Weights of a small transformer language model: 88M tokens.
Each number is 128 + 32 x the weight over the matrix's rms, rounded and kept within 0 to 255. Layers, rows and columns count from 0.

# layer 5 MLP up, 192x64, rms 0.244, rows 0-34, columns 0-63
[[109  87 122 133 132 125 158 123 108 165 104 104 124 126 201 121 105  85 143 119 133 109 120 148 130  72  59 151 115 141 147 138 120  58 172 129 164 149 122  95 107 162 121 141 145  73 165 173 112 120  94  95 118 145 136 101 197 162 136 131 115 110 162  56]
 [135  87 125 130 180 145 126 188 139 108 130 144 132  64 111  84 174  97  95 129 175  99 113 104 157 173 164 135 163 105  93 154 101 141 164 116 121 148  72 108 123  92 152 231 132 124 127 102 137  65 146 153 177 164  58 129 141 125 138  78 114 133 132 123]
 [ 98 113  82 136 158 136 111 185 150 165 135 134 107 112  95  73 128 137  95 144 142 198 115  90 118 117 109 101 155 162  93 184 106  67 140 100  75 128  91 164 211  95 160 113  79 165 143 113 124  80  81 150 133 174 164 129 108 129 147 101  93 108 133 121]
 [169 143 130 158 197 148 166 142 152 124 141  99 157 146 165 211 124  58 143 166 130 177 129 145 161 133 125 162 110 143  80  98 143  94 121 159  98  68 134 127 102 175 158 161 172 109 148 175 135 123 141 109 167 159 162  99 122  87 114 134 132 137 118 152]
 [ 90 146 118 142 137 143 196 142 168 156 143 156  68 117 112 125 126 171  74  95 165 164 137 115 143 138 162 128 134 112 123 104 156 203 157 138 115 156 159 112 159 137 178 161 134 136 163  84  89  93 172  67 122  71 126 164 114  91 114 135 143 170 104 126]
 [108 136  89 175 147 141 125 137 160 173 113 104 125 202 113 110 118 107  89 106 153 155 111 100 161 105 108 160 101 157 168 189 104  93 156 106 142 176  65 114 163 185 102 158 148 108 145 115 134  84 169  89  65 131 127 106 142 124 128 145  76 176 102 148]
 [177 157  79 131 124 146 145 130 140 102 135 148 125 108 171  93 119 135 161 134 117 102  77  77 152 155  88 135 170  75 154 152 178 204 196 128 138 197 109 118 168 143 138 120 142 119 199 139 108 151 107 133  95 141 123 151 108 180 131 151 155 164  35 133]
 [131 136 142 120 193 117 109  96  90  59 123 186 154 106 143 152 158 141 164  53 133 169 103 144 117 177 204 108 106 142 137 143 151 124  89  97  72 102 111 130 143 175 121 140 140  95 171 173  94 121 116 112 160 101 107 153 104 135  77 143 146 129 118 168]
 [ 84 160 173 116 126 157 150 123 163 109 105 121 136 104 106 158  76 204  53  91 124 116 139 114 144 111 100 122 112 112 104 129 113 177 122 183  87 165  61 139  78 173 150  77  58 136  99 124 162 114 143 143 140 120 130 165 105 130 149 123  69 176 108  79]
 [131 113  98  78 144 129 141 111  49 162 165  99 124 182 115 118 138 128  93 149 140 111 135 144  96 117 124 136 134  99 119  97 128  78 145  97 127 115 146  78 131 141  86 101 140  52 132 148  87 154 184  67 104 121 139 174 222 118 153  78 194 162 103 118]
 [113 111 138 112 153 103 115 149 174  57 139 137 129 124 116  86 182 115 126 110 125 128 109 129 138 191 153 121 143  83  93 165  74 166 129 147 149  97 145 144 156 167 107 116  78 161  90 143 163 134 128 138 118 160  70 108 129 159 132 139  83 102 114 138]
 [175 154 168 105 154 157  89 137 148 137 136 148 136 111 148 103 143 157 184 125  98 150 125 102 137 168 122 106 132 124 129 210 135 124 163 120 120  97 151 109 189 166  82 138 145 139 136  82 109 100 129 140 135 109  88 153 169  73  94 159 162 140 179 149]
 [ 61 105 109 154 174 144 109 127 129 167  82 140 165 171 114  92 113  77 105 220 196 118  70 128 145  66 134 204 137 170 113 156 165 165 186 185 162  88 110 102 149 123  95 119 101 105 178 125 118 126 177 112 145 137 160 124 171 148  87 152 129 180 156  92]
 [ 99 109 204 131 165 133 156 143  44  84 106 154 123 110  95  71 147  89  86  68  98 147 137  83  90  93 161  86 144  27 143 133 141 167 114 138  88 164 141 152 155 167 153 113 103 124  97 142  97 192 125 126 154 138 163 117  81 172 153 139 141 137 108 139]
 [195 192 123  93 225 126 108 167 103 106 107  91 143 148  71 116 142 138 116  86 129 115  96 133 141 172 184 156  89  98 159 135 151 130 101 128  99 134 130 116 104 175  22 169 103 169 140 188  92 177 101 114 135 108 135 173 138 167 111 169 116 113 127  73]
 [125 108 124 142 128 129 141 147 124  87 150 154  85 104 140 162 182 158 146  50 103 173 102 119 153 152 155 105 114 110 149 119 138 167 120 189 132 147  60 158 115 142 134 135  96  97 116 174 126 145 127 118 118  45  99  90  78  96 150 147 113 136 124 130]
 [109 132 118 118 114 121 112 111 144 133 106 151 123 132 129 142 113 108 173 116 100 114 117  89 114 110  89 150 130 146 140 173 157 129 102 181 117  70  91 127 190 117 154 113 205 130 131  77  68 129 129 162 103 150 145 164 114 125 130  61 184 118 136 118]
 [ 79 115  97 149 121  90 127 214 107 103  48  88  82 138  68 102 137 137  98  47 107 154 170 103 129 123 184 133  96 178 139 143 106 151 114 146 141 153  80 120 153  98 127 100 172 104 123 146  77 143 102  81 121 160 115 107 121 207 120 145 181 120 159 192]
 [ 98 119 157 102 138 123 111 158 180 147  96 137  93 162 126 132 113 160 112 113 113 117 100  97 145 101 139 130  92 168 109 167 100 126  71 142 125 107 154  99 147 123 166  64  73 202  76 103 156 141 104  90 109 176 153 169 155 115 190  44 124 167 105  95]
 [125 151 133  81 133 138 102 139  78 154 147 170 100 172  68 197 148 172 124 189 140 101 124 128 194 158 190 139 109 106  88 173 115 105 160 110  59 132 136 131 115 182 109 163 160  83 167 174  99 107 126 166 132 125  94 118 121  83 118 127  59  92 144 156]
 [ 74  89 117 160 128 114  79 132 116  99 166 171 104 110 113 116  88 113 203 130 153 128 110 125 127 154 124 159 120 122 158  57 123 129 136 136 157 162 180  69  58  67 110  90 148 101 138 101 120 103 106 155 202 147 136 111 127 135 182 128 161 169  98 136]
 [164 153  98 135 140 147 132 134 126 148 159 100 102 136 101 167 141 139 189 148 110 172 119 144 141 119 102 138 106  87 139  83 114  36 179 134 122 160 199 110 115 166 152  62 102 123 166 118 169 158 115 175 149 207 158 172 148 110 143 183  98 145 152  86]
 [145 153 149  91  55  80 125 139  98  97 119 157 143 169 239  96 131 126 141 173 120 114 123 147 173 168 174  82 195 122 139 115 142 131 120 102  71 135  98  81 105 122 119 107 148 111 157 132 223 166 122 110  96 187 128 130  75 134 124 117 158 104 149 160]
 [119  78 148 129 111 105 152  72 153  37 109  93  81 112  98 122 132  75  64  90  60 129 158 136  98 114 109 135 128 174  97  72 169 103 124 165 154 157  99 140 123 158 144 138 111  71 145 161 121 158 125  77 126 101 185 134 121 192 170 120 105 123 118  92]
 [ 83 209 104 106 110 114 127 121 133 176 151  75 155  81 167 177 139 120  88 203  87 156 158 101  93  32  91 125 142 182  46 103 141 130  91 138 119 117 142  97 120 184 116 118 124  57 109 151 149  74 183  92 124 118 167 104 113 102 115  94 115 168 144  95]
 [106 137 180 167 144  59 105 127 139 118 124 121  89 150 129 169 128 133 156 101 160  93 109 124 162 116 194 128 128 129 143 123 184 139 102 116 161 138 155 101 117 100 100  88 229 118  61 149 100 100 153 181 132 120 124 131 103 152 147 176 200 140 134 112]
 [ 97 131 180 120 106 187 141  99 185  90  88 169 193 147  85 140 100 221 196 129 120  50 104  93 152 160 193 123 151 100 103 120 210 154 102 111 117 139 126 138 112 134 167 125 165 114 189 130 143 178 113 147  84 147  87 154  86 159 133 128 142 180 112 144]
 [ 84 132  67 123 178  67 189 125  64 156 166 116 106  98  82 133 109 106  85 176 151 128 109  86  89 129 136 125 136 105 119 140 180 125 149  84  56 160 120 113 134  94 148 139 104 136 108 109 140 115 121  90  89 170 164 105  94 108 104  89 154 118 115  92]
 [148 136 174 102 142 139 141 151 150 181 100 165  87 129 133 107 123  83  77 168 188 106 102 108 118 115  78  82 175  93 101 111 121 159 122  71  92  98 144 168 149  89 173 163 128  96 142 100 187 136 147 108 140 156 107 138 145 150 152 136 220 165 142 133]
 [149 139 134  98 143 166  63  92 205 122 146  90  62 160 209 145 119 108 129  93 126 133 183 119 163  66  94 140 178  89 147  78 138 134 194 102  94 161 100 123 116 133 127 158 108 118  77 104 198 125 137 154 110  85 160 207 143  93 131  91  96 141 152 155]
 [109  76  90  86  70 109 103 171 132 117 106 147 122 159 189 158  97 152 108 140 117  62  70 113 162 161 154 121 119 139 120 108  70 113 120 125  71 174 122 134 120 143 159  85 120 102  94 126 134 190 111 164 154 143 102  90  74 124 108 158 159 121 121 149]
 [ 68 132 108 168  85 162 127 142  93 180 150 143 134 144  82 156  93 102 145 103  93  80  72 136 130 131 149 128  72 128 157 188  56 129  83 144 126  55 193  95 138 132 155 116 171 148 100 125  56 149 100  70 179 100 139 144 130  91 136 100  92 117 108 117]
 [146  86 157 134 144 204 120 116 158 104 148 116 120  93  83 136 152 155 119  67 104  99 103 137 200 154 140 145 141 136  93 107 115  79 159 120  89  99 142 118 114 141 135  93 153 115  96 110 179 110  73 114  85 217 128 130 121  81  92 105  92 142 152  89]
 [ 88 144 100  66 151 181 118  95  62 189  85 105 133 184 134 168 128  85  66 124 136 111 126 104 108 136  65 125 136 118 112  80  88 152 143  98  96 153 129 136 120 171 129 100 118 123 134 130 146 148 128  58 136 171 132 149 118 183 159 147 124 110 160 165]
 [114 134  91 165  97  74 132 175 153 140  63 162  82 101  96 158 157 121 113 147 126 156 129 131  80 134 117 183 105 140 147  58 126 168 121 111 139 118 140 136 182 138 115  98 122 146 178 121 109 103  96 124 136 136 101 129  98  90 137 136 149 131 109 148]]
# layer 5 MLP down (transposed), 192x64, rms 0.178, rows 0-34, columns 0-63
[[113  90 106  89 145 145 122 173 126  83 124 128 150 197 163 124 154  84 113 115 142 110 114  78  79 138 123 227 203 141 146 132 158 129 171  92 106  96 129  74 140 124 122 110 110 116  84 115 104 165 102  83 120 115 152  78 152 146  82 125 141  97 143 144]
 [122 131 138 105 145 168 104 122  98 166 152  51 133 179 130 102 161 132 132  71 108 147  52 135 116 162 140 130 125 147  78 102 143 130  70 210  88  79 167 117 164 143 120  96 158 159 139 141 187 131 120 104 130 102 134 110 122 133 147 102 136 116 189 139]
 [140  81 148  85 177 163 135 143  98 116 149  66  71 151 144 113 107 144 162 104  91 110 153 113 156 152 137 130 206 116 198 110 120 134 153  87 116 205 126 116 120 103 160 125 211 128 114  80 134 108 142 115 155 136  60  99 119 112 131 114 110 168 121 113]
 [125  70 102 133 116 141  82 168  88 127 115 160  70 137 160 122 124 123 150 103 156 117 168  99 144 138 169  68 130 128 158 122  69 116 143 144 166  96 161 136 110 150  77  64 109 128 111 161 148 189 102 116  61 168 124 106 126 160 113 110  84 143 128 177]
 [225 128 150 164 121 136 201 165  83 190 159 205 126  94 124 132 132 143 119 146 118 123 152 152  94 107  92 172  55  96 141 103 127 152 185 148 139 150 154 142 117 163 111 111 141 162 109  90 164 121 144 128 162 110  87  95  85 115 141 127 117 137  88 134]
 [141  80 154 188 215 135 143 159  81 105 138 121 140 132 153 141 105 137 102  90 133 145 100 134 137 112 134 123  76  80 120 120 135 132 127 129 158 104 116 148 139 164 165 155 137 101 111  98 119 193  90  88  81  72 169 115  96  88 145 117 165  73 151 137]
 [138 146 158 129 149  60 103 129 128 119 124  82 133 134 145 118  93 161  96 170 133 162 136 104  90 126 112  42 125 114 124 137  71 124 170   0 125 102 114 104 105 101 172 137 117 148 118 103 102 121 118  92 111 112 100 126  99 151 163 142 155 107 178  73]
 [119 137 104  68 111 141 103 133 164 158 140 162 129 104 131 181  96 148 144 174 118 124 116 128 132 118 155 114 114 118 153 128 139 147 149 213 183 162 110 155  95  77 185 143  78 150 163 144 100 118 150 143 149 122 133 146 101 165 106  99 143 143  86  89]
 [143 146 161 105 177 101 196  65 128 138 165 156 168 137 200 100 144 130 104  65 117 152 123 148 163 157  64 160 102 155 103 177 119 152 103  92 103 118  84  81 102 124 146 115  56 107 123  70 106  82 120 135  99 163 121 143 103 103 114 111 198 111 132 111]
 [ 84 108 145 183 122  89  79 172  89 159 133 130 140 130 168  74 174 135 106  89 124  92  99 137 166 143  66 143  99 172 139  61 102 160  83 135  87 138 115 110  94 143 194 143 142 133 133 115 168  93 124 155 106 156 132 182  94 146 167 150  95 116 140 121]
 [101 136  90  67 134  71  91 139 111 116 110 110 118 127 144 150 146 135 130 148 139  92 135 135 130 125  74  54  71 110 160 119  92 102 173  95 107 108 130 148 141 132 135 148 143  98 131 101 159 176 136 111  94 130 172 119  60 124  89 110 157 136  78 118]
 [126  80 105 141  88 155 113 156 145 163 127 125 132 100 137 166 118 126 120 121 159 135  93 130 124 175 150 112 125 107 157 126  69  96 124 233 144 166 160 107 108 110 160 165 121 171 157 154 123 149 104 118  87  76 150 119 106 166  92 112 121 186 133 131]
 [136 140  93  54  66 124 164 118  78 195 116 143 117 134 110 124 190  82 134 109 112 116 197 146 154 143  78   0 150 151 104 131 114 110 144  87 134 146 147 138 104 100 135 170 123 101 122 142 102 109 117 117 116  98 174 119 119 147  50 154 123 102 105 145]
 [176  67 113 140 125  96 164  81 188 219 135 145  86  89 160 118 127 154 184 148  79 137 144 126 107 182 120 160 125 125 113 130 126 137  79 112 143 102 182 193 107  87 115 134 152 162 171  82 109 132  88  56 121 137  54 156 100 113 179 190 152 149 132 139]
 [139 148 189 123 189 167 131 153 146 148 142 145 156  60 114 111 151 139 142 138 161 148 167 158 148 109 163  33 164 112 163 145  61 135 104 167 171 125 103 138 134 119 169 163 155 151 102 120  63 143 147  70 134  67 147 140 148 179 144 131  70  88 145 190]
 [171  76 117 120 159 143 122 175 182 118 110 128 176 126 124 143 116 158 124 120 147  73 184 130 131 132 145 248 143 148 117  96  59 145 137  86 103 131  83  94 116  71 121 142 158 115 159 141 138 148 112 188  89 161 136 131 123 187 162 132 113 142 110 122]
 [134 141 117 101  96 107  88 148 133 143 121 122 112 123 146 124 144 105 136 141 171 169  82 163 122 119 127  34 128  90 123  91 175 102 211 134  72  96 128  69 112 120  98 151 103 134  99 129 196 112  85  87  95 130 120 119 133 158 126  77 137 139 152 137]
 [133 147  79 106 173 131 157 107 165 132 140 172 166  79 125 157 124 108 108 101  60 185 155  79 140 139  96 113 134 214 117 167  86 133 109 211 139 149  83 171  98 146  95 101 126  78 102 153 186 134  80 158 113 101  95 112  99  57  71  98  95  82 136 110]
 [170 102 127 141 162 135 187 126 140 123 100 138 122 144 179  75 143 183  75 112 159  99 160 115 131 120  61 176  93 136  79 124  37 109 135 109 110 143  92  88 122 159 115 121 136 160 107 123 103 140 139 177 121 156 118 190 135  91 124 132 199 109 156 130]
 [112 108 140 130 136 139  93 115 133 103  97 186 158 132 149 159  67 169 124  92 101 121 128 103 161 110  53  66 186 159 112 114  92  98 145 173 157 147 130  72  98  92  94 100 143 106 108 117 126  90 105 169  90 208 141 109  93  55 167 138 152 140 157 135]
 [137 127 157 151 109 172 102 102 114 188  89  87  78 163 140 143 159 112 125 141 118 112 126 113 123 206 125 104 153  93 148 170 156 116 145 136 133 158 180 122 108 142 140  54 150 161 119 151  77 122 136 126 103 126 115 164 184  96 135 140 172 135 187 198]
 [177  60 121 135 116 145 127 146 149 103 120 184 182 166  88 152 141 154  97  96 131  46 138 131 134 155 136  43 158  93 103 120 114 177  85 181 161 116 165 138 143 120 111 137 113 112 123  81  78 111 150 110  69 156 123  82 156 125 119  74  55 153 176 141]
 [ 60  92 101 163 197 137 149 113 177 133 147 114 159 132 118 139  90 191 109 111 183 101 166 120 127 110  95 115  87 105 127 136 173 144  83 237 139 123 131 134 123 124 144 105  54 133  97 151 110 177 125 124 119 206 122 139 101 133 170  91  63 111 123 129]
 [212 130 134 144 102 130  90 118 130 184  93 140 124 117 124 158 217 123 144 137 138 198 158 128 161 126 166 142 125  84 114 126 122  79  82 168 117 121 188  97 115  95 120 171 113 198 153 139 144  85 102 152 123 158  83 138 108 128  78 175 100 107 113 139]
 [159 135 139  49 179  83 139  97 174 158 137 179  99 169 134 142 145 109 202 103 145  55 159 115 131 124 128 169 134 137 154 162 166 141 182  66 135  77 142  70  82  90 131 163 203 141 153 174  98 103  61 109 113  78 119 129 114  96 123 167 152 129 162 102]
 [145 103  97 112 128 138  96  27 110 125 139 116 113 117  85 105 169 102 137 126 148  93 161 121 118 118 139 178 168 109  95 112 128 120  92  60 127 148 162 147 108 187 100  83  99 122 186 106 129 178  93  97 156 108 143 108 100  84 142 113  76 146  75 119]
 [ 95 127 135 157 136 104 134  99 114 141 114  99 140 135 149 126 126 124 133 101 128 162 158 128 153 141 123 168 122 120 130 156 121 138 123   0 124 149 126  84  94 167 123 111 134 132 127 141 164 107 175  72 166 140 143 159 171  62 159  88  95  85 158 138]
 [103 138 139 112  92 144  99 161  72 131 167  98 130 110  96 118 197 156 106 103 112 131 122 126 154 161 120 178 123 114 129 110 129 148 138 139 116 128  80 105 148 149 100  99  60 119  95 147 180 166 172 190 139 115 118 130 182  78 100 199  93 136 136 130]
 [104 103  76 129 143  86 179 176 126 151 112 160 115 179 163 153 159 130  79 182 150 134 141 174 118 134 140  54  87 132 132 143 118 103 154 188 124 120 138 157 181 105 104 130 183  93 151 135 117 110 160 210  85 128 195  87 107 146  88 105  83 167  80 101]
 [158 118 138 102 164 118 154 110 107 138  83 141 113 119 208  69 138 133 137  88 137 106 161 166 128 119  58  31 185 153 101 154 181 143 147 125 154 188 139  60 166 170 119 163 159  90 103 153 113 134 120 101 141 117 109 170  68 197 129 136 123 100 173  77]
 [112 158 148 114 135 168 169 167 123 132 130 159 106 138 116 120 122 134 156 141 138 120  74  58 192  83  80 166 115  81 111 108 112 168 132  53 154 106 104 167 123 138 127 133  68 163 195 138 127 141 130  77 152 114 115 158  96 114 150  88 157 146 128 112]
 [121 124 133 142 133 187 233 157 144 161 146 138 115 123 106 100  94 128 124 134 142  67 100 138  97 137 180 121 177  78 172 102 181 118 162 124 121 121 189 185  85 139 126 171 159 131 108 164 116 113 103 149 224 114 127 139 131 150 161  82 145 104 145 167]
 [ 98 142 109 117 110 115 133 141 155  99 186 141 125 146 188 204 141 136 132 150  81 121 152  91 113  84 126 129  89 149 116  74 199 121 115 121 129 155  91  47 114 134 122 127 148 151 117 108 166  83 120 146  67 168 146 151 106 117  91  81 122 118 182 112]
 [ 72 119  83 120 162 124 144  88 113 181 113 111 141 100 145 148 119  94 158 171  92 173 109 123 251 155  85 173  44 161 107 122 149 152 117 101 138 141 116 146 147 167 168 117 130 120 147  95 157 138 132 137 109  86 158 113 144  90 136 129 144 110  92 109]
 [ 89 118 105 176 123 145 127 160 133 141 165 146 139 117 192 129 135  75 120 114 184  94 181 143 125 131 162  91 162 101 130 156 176 148  99  98 171 149 118 143 123 100 160 130  90 132 174 137 113  86 135 140 136 144 110  91  81 122 103  90 109 146  80 111]]
# layer 5 MLP gate, 192x64, rms 0.281, rows 1-35, columns 0-63
[[139  99 127 136 114 146 157 109 113 141 159  95 119 135  82 111 140 141 146 114  97 120 127 159 113 135 118 138 129  93 118  95 126  77 137 160 110 143  98 103 128 137 146 129 153 150 213   0 134  79 122 143 147 168 162 109 171  70 144 116 130 112  66 116]
 [ 82 165 127 201 142  76  96  79 133  83 131 132 180 147  77 103 148 120 122 150 131 129 193 142 144 120 157 123 124  68  63  88  86 181 117 108 145 122 129 151 112 148 145 119 163 133 137 141 119 159 152  78  97 136 155 133 139 127 133 153  81 123 190 125]
 [165 154 150 171 195 154 182 119 182 133 154  95 156 151 153 155 152  84 107 155 111 150 126 186 156 111 119 166 128 130  69  83 115 119 121 146  84 110 107  91  59 164 179 128 126 116 148 158 153 118 172 123 189 126 122 123  92  33 168 132 160 132  96 129]
 [131 149 192 176  91 156 102 131  97  54  84  90 187 157 151 104 181 119 191 144  57  91 136 111  79 161 104 120  99 100 133 129  62  75  64  74 153 136 131  80 101 144 114 103  84 147 103 160 188 136 107 149 195 107 123 117 103 100 131 137 129 109 119 126]
 [144 105 179 178 142 155 160 145 133  22 169 159 112  81 141 116 145 104 145 135 118 117 152 154  97 156 129 130 121  47 140 130 115 152  83 140 154 112 147 105 117 161  80  82 106 167 105 132 149 203  96 132 177 146 156 131 165 101 162 109 141 106 108 158]
 [101  69 117 139 160  56 178 119 103 146 127 107  83 105  85  76 110 102 123 153  99 153 159 187 113  93 161 171 119 146 163 161 147  80  95 140 110 140  89 122  98 149 104 124  98 105 134  85 142 124 177 129 142 200 140  66 140  69 162 124  92 104 112 173]
 [105 144 113 137 169 124 129 126 144  87  84 110 159  54 177  97  95 137 103  79 159 122 127 121 155 154 127 123 169  79 134 157 134 130 114  93  82 139 109 114 128 183 136 101 166 144 118  84 132  87  84 170 159 191 144 116 130 151 119 118  99 139 124 172]
 [133 161  85 173 156 139 109  75 130 146 172 115 140 137 166 110 185 108 143 162  86 166 158 155 118 124 130 146 140 132 190 137 121  87 134  21 126 133 127  72 153  81 157 168 133 110 169  81 138 119 135 126 107 116 130 117 136 134 169 157 175  24 156 218]
 [189 185 138 127 143  64 166 135 171 119 115 107 165 100 142 121 129 136 153 147 146 104 102 125 184 113 163  99 146  95 126  87 105 156 130 121 126 148 144 116 110 110 142 139 113 139 125 125 116  98  88 113 158  94 112  90  50 142  68 122  71  56 109 118]
 [ 59 162 176 168 124 118 135 114 137 133 142 130 107 168 110 123 171 142  49  85 140 108 148 109 161 115 182 118 139 123 115 149  89 141 161 128 165 143  96 106 165 102 113 129 133  85 121 122 158 116 174 161 167 124  59 164 126 159 180 147 121 147 180 187]
 [146  96 160 104 111 126 123 118 116 117 181 139 135 135 122 106 128 156 152 150  43 190 122 136 161 193 137  99 101 128 160 204 158 129 144 128 106 130 130  69 148 136 125 125 149  96 161 113 121  67 129 119 130  93 105 130 151 129 125 172 193 111 102 109]
 [105 131 120 150 155 156 146  83 112 127  73 143 196 105 144  83 157 156 129 168 171 100  42 115 153 105 124 220 149 111 139 179 135 158 153 140 159 131  87  98 129 150  95  95 102 149 141 110 113  96 154  85 155 135 114 143 126 124  99 175 128 156 170 102]
 [116 111  60 139 169  14 150 156 126  99 130 118  97 109 120 164 126 122 160 125 131 123 103  85  59 106 142 168  48  81 121 172 111  66 149  89  75 138 121  63 119 158 131  78 101 124 141 128 139 176 131 117 145  62 158 115 140 135 183 116  88 141 143 131]
 [125 105 194 155 134  91 110 151 167  52 117 124 117 135 111 132 168 100  75  54 155 129 111  98  59  72 106 140 105  95 177 123 126 179 125 107 134 109 107 112 130 151 104  95 104 194 143  77 162  96 113 151 129 135 133 178 102 149 117 151 129 117  71 117]
 [144 159 142 127 171 117 173 116 161  73  66 185 162 107 152 109  85  86 175  97 131 164 103 138 139 183 166 154 142  99 128 139  95 147 159 131 157 161 158 108 181 132 178 133 116 125 105  57 119 122 192  91 135 135 132 169 165 136 129 131 158 185  86 104]
 [161 119 180 133 115 116 138  82 131 127 102 165 105 126 126 129 122 170 179 130 125 105 125  93 113 141  91 151  69 173 139 185 133 118 114 131  64 125 102  49 161 110 137 145 148 140 121 101 137 158  70 139 126 133 132 158 111 147 142  63 171 126 147 107]
 [160  74 184 141 108 145 180 131 147  79 160 161 190 163 161  50 122 135 189 142 167 125 133  88  71 107 127 124  86 119 167  58 145 114  79 165 116 163 126  85 115 152 136 103  98 131  53  64 175 145 138 119 170  75 101 100 147 113  88 158 131 186 106 135]
 [167 175 139 138 115 104 105 170 126  71 160 133 129  83 149 134 118 133 147 157 131 163 174 168 128 148 106 141 136 133 192  97 156 149 162  64 149 185 112 138 162 155 109 121 130  85 161 174 136  59 130 193 203 101  88  96 104 108 117 213 102  99 121 153]
 [118 117 107 110 116 158  88 110 162 141 188 117 130 121 102  94 146  86  11  85 158 103 102 142 151 135 141 165 101 101 124 150 134  90 137 114 126 152 117 104 114 185 222 145  91 104 141  84 118 105 163 110 148  62  73 115 117 154 186 120 155 120 142 147]
 [152 124 154 129 161 138 107 133 140 125  98 179 107 117 138  79 186 130 162 143  57 113  76 134 110 150  88 135 109 187 199  81 126 126 101 107 131 120 173  89 104 107 142 124  85  91 137 121 101 122 132 103  91 144 122 155 178  71 161 109 150 122  91 159]
 [221  89 166 229 207  75 112  71 128 108  85 134 132 124  98 107 108 132 193 139  76 146 169 139  72  89 103 172 146 104 146 174 188 102  89 114  92 129  82 130  91 138 138  98 133 103 125  74 187 175 165 123  97 100 151 149 142 114 215 148  93 139 133  91]
 [135  84 163 145 151 109 137 204 128 186  86 160 151 132 113 103 149 180 102  81 125  72 176  69 148  98  96 163 100 155 125 182  75 114 144 123 122 127  45 103 194 168 129  75 141 131 111 167 158 144 102 108 173 120 114 118 111 143 120 122 167 117 105 112]
 [ 95 143 183 109 169 123 175 115 119 130 134 125 143  71  44 113 135 117 124 126 106 113 154 123 105 162 133 160 147 169 165 179 126 123 122 131  94 146  81 173  86 153 128 137  89 133 150 149 125 200 160 102  98 126 174 117 106  82 186 153  96 110 193 104]
 [187 138 148  75 200 122 138 134 184 126 106 146 138 142  96 140 201 195 123 114 158 100 160 158 139 132 116 111  99 153 200  96 138 157 150 125 146 214 136 101 103 160 156 158 145 205 127 146 157 135 122 130 147 100 173 115 133 190 121 160 144 159 169 106]
 [119 138 145 135 142 132 143 158  88 131 198  91 172 115  67 102 119 162  89 150  67 102 135 104 107 150 117 121 111  77  94 137 107 112  93 148  45 113  79 150 123 134 143  92 135 154 189 107 178 209 105  81 145 127 104 135 152 128 119  84  93  81 128  95]
 [169 142 158 152 144 105 164 126 125 136 154  91 101 126 172  61 168 103  71 105  94 216 169 141  67  94  71 174  89 118 188 161  69 121 124 135 128 172 110  51 129 145 138 111  59 132  76 131 127  75 159  93 172 113 132 151 157  49 148  93  99   0 151 158]
 [144  99 146  84 101 142  61 135 138 139 124 132 132 114 136 127 114 138  97 137  94 155 204 147 134  98 145 133 123  54 100 143  93  97 106 115 176 131 139 112  74 146 114 114  97 174 164 170 174 187 144 104 108 119  90 130 119 136 134 110  66 125 164 129]
 [152 124 207 126 144 121 150 131 160 144 145 138  92  84 135  88 121 140  81 146 165 114 106 146 121 114  81 121 144  39 137 135 111 172 119  38  79 145 126 134 116 107 174 125 139 141 112 110 189 110 132  91 132 159  90 168 139  67 164 122 169 136 141 113]
 [148 122 115 110 112 158 162 139 178  96  77  80 179 109 202  78 100 171 138  81  80  82 151 100 115 154  97 129 179 150 131 111 109 125 149 107 126 194 126  87 151 125  65 143  68 123 126 112 117 120  96  81  81 102  82 132 158 150 124  84 148 119 107 124]
 [133 150 143 158 187 113 163 141 155 112 103  87 138  65 139  92 153 168 104 118 145 192 136 153  72 153 134 145 120 126 132 136 188 113 115 122 159 110 134 101 127  66 160 136 126 162  93 139 112 148 148 102  98 147 174  99 117  59 123 100 124 123 118 103]
 [ 59 115  93 131  82 168 126 184  78 170 174 131 119 124 139 138 122  92 114 160 111  78 141 158  99 117  78 190 148 131 157 115 123 122  77  47  96 193 161 126 131 135 143  69 120 123 119 165 140 127 110  53 132 149 153 210 141 112 134  75 113  94 208  96]
 [142 143 117 103 161 127 125  39 150 116  85  32 113  95 170 114 146 122 108 126 101 170 150 130 111  93  80 150 157 145 191 119 113  83 181 106 144 146 109  79 126 109 181 126 123 110 134  90 146 158 106  88 139 132 130 200 132 123 177 126 126 114 102 140]
 [ 93 164 140 143 140  98 124 110 129 139 102 135 181 150  89 130 182 100 111 178 131 190 130 168 125 130 142 138  97 168 117 116 156 123 166  96  94 139 130 114 162 196 133 126  80 143 119 153 186 119 176  92 116 122 123 158 107  99 135 185 117 155 149 169]
 [117 130  82 135 100 135 181 118  77 224 107 150 162 152 126 105 163 153 207 118 150  82 110 156 123 111 100 144 122 131 107 144 105 168 118 105 121 119 145  98 170 132 140  92 112 178 141 140 167 137 139 130 141 125  88  42 113  99 112  91 153  49 116 122]
 [121 140  98 106 140 118 114  52 113  56 147 114  91 169 140  90 130  92 155 112 120  85  84 105 104  80 116 142 122 103 172 106  96 175 130  88 110 135 116 140  93  88  79 108 186 102 144  99 153 131 175 146 112 132 135 154 118 122 208 175 184 126 100 132]]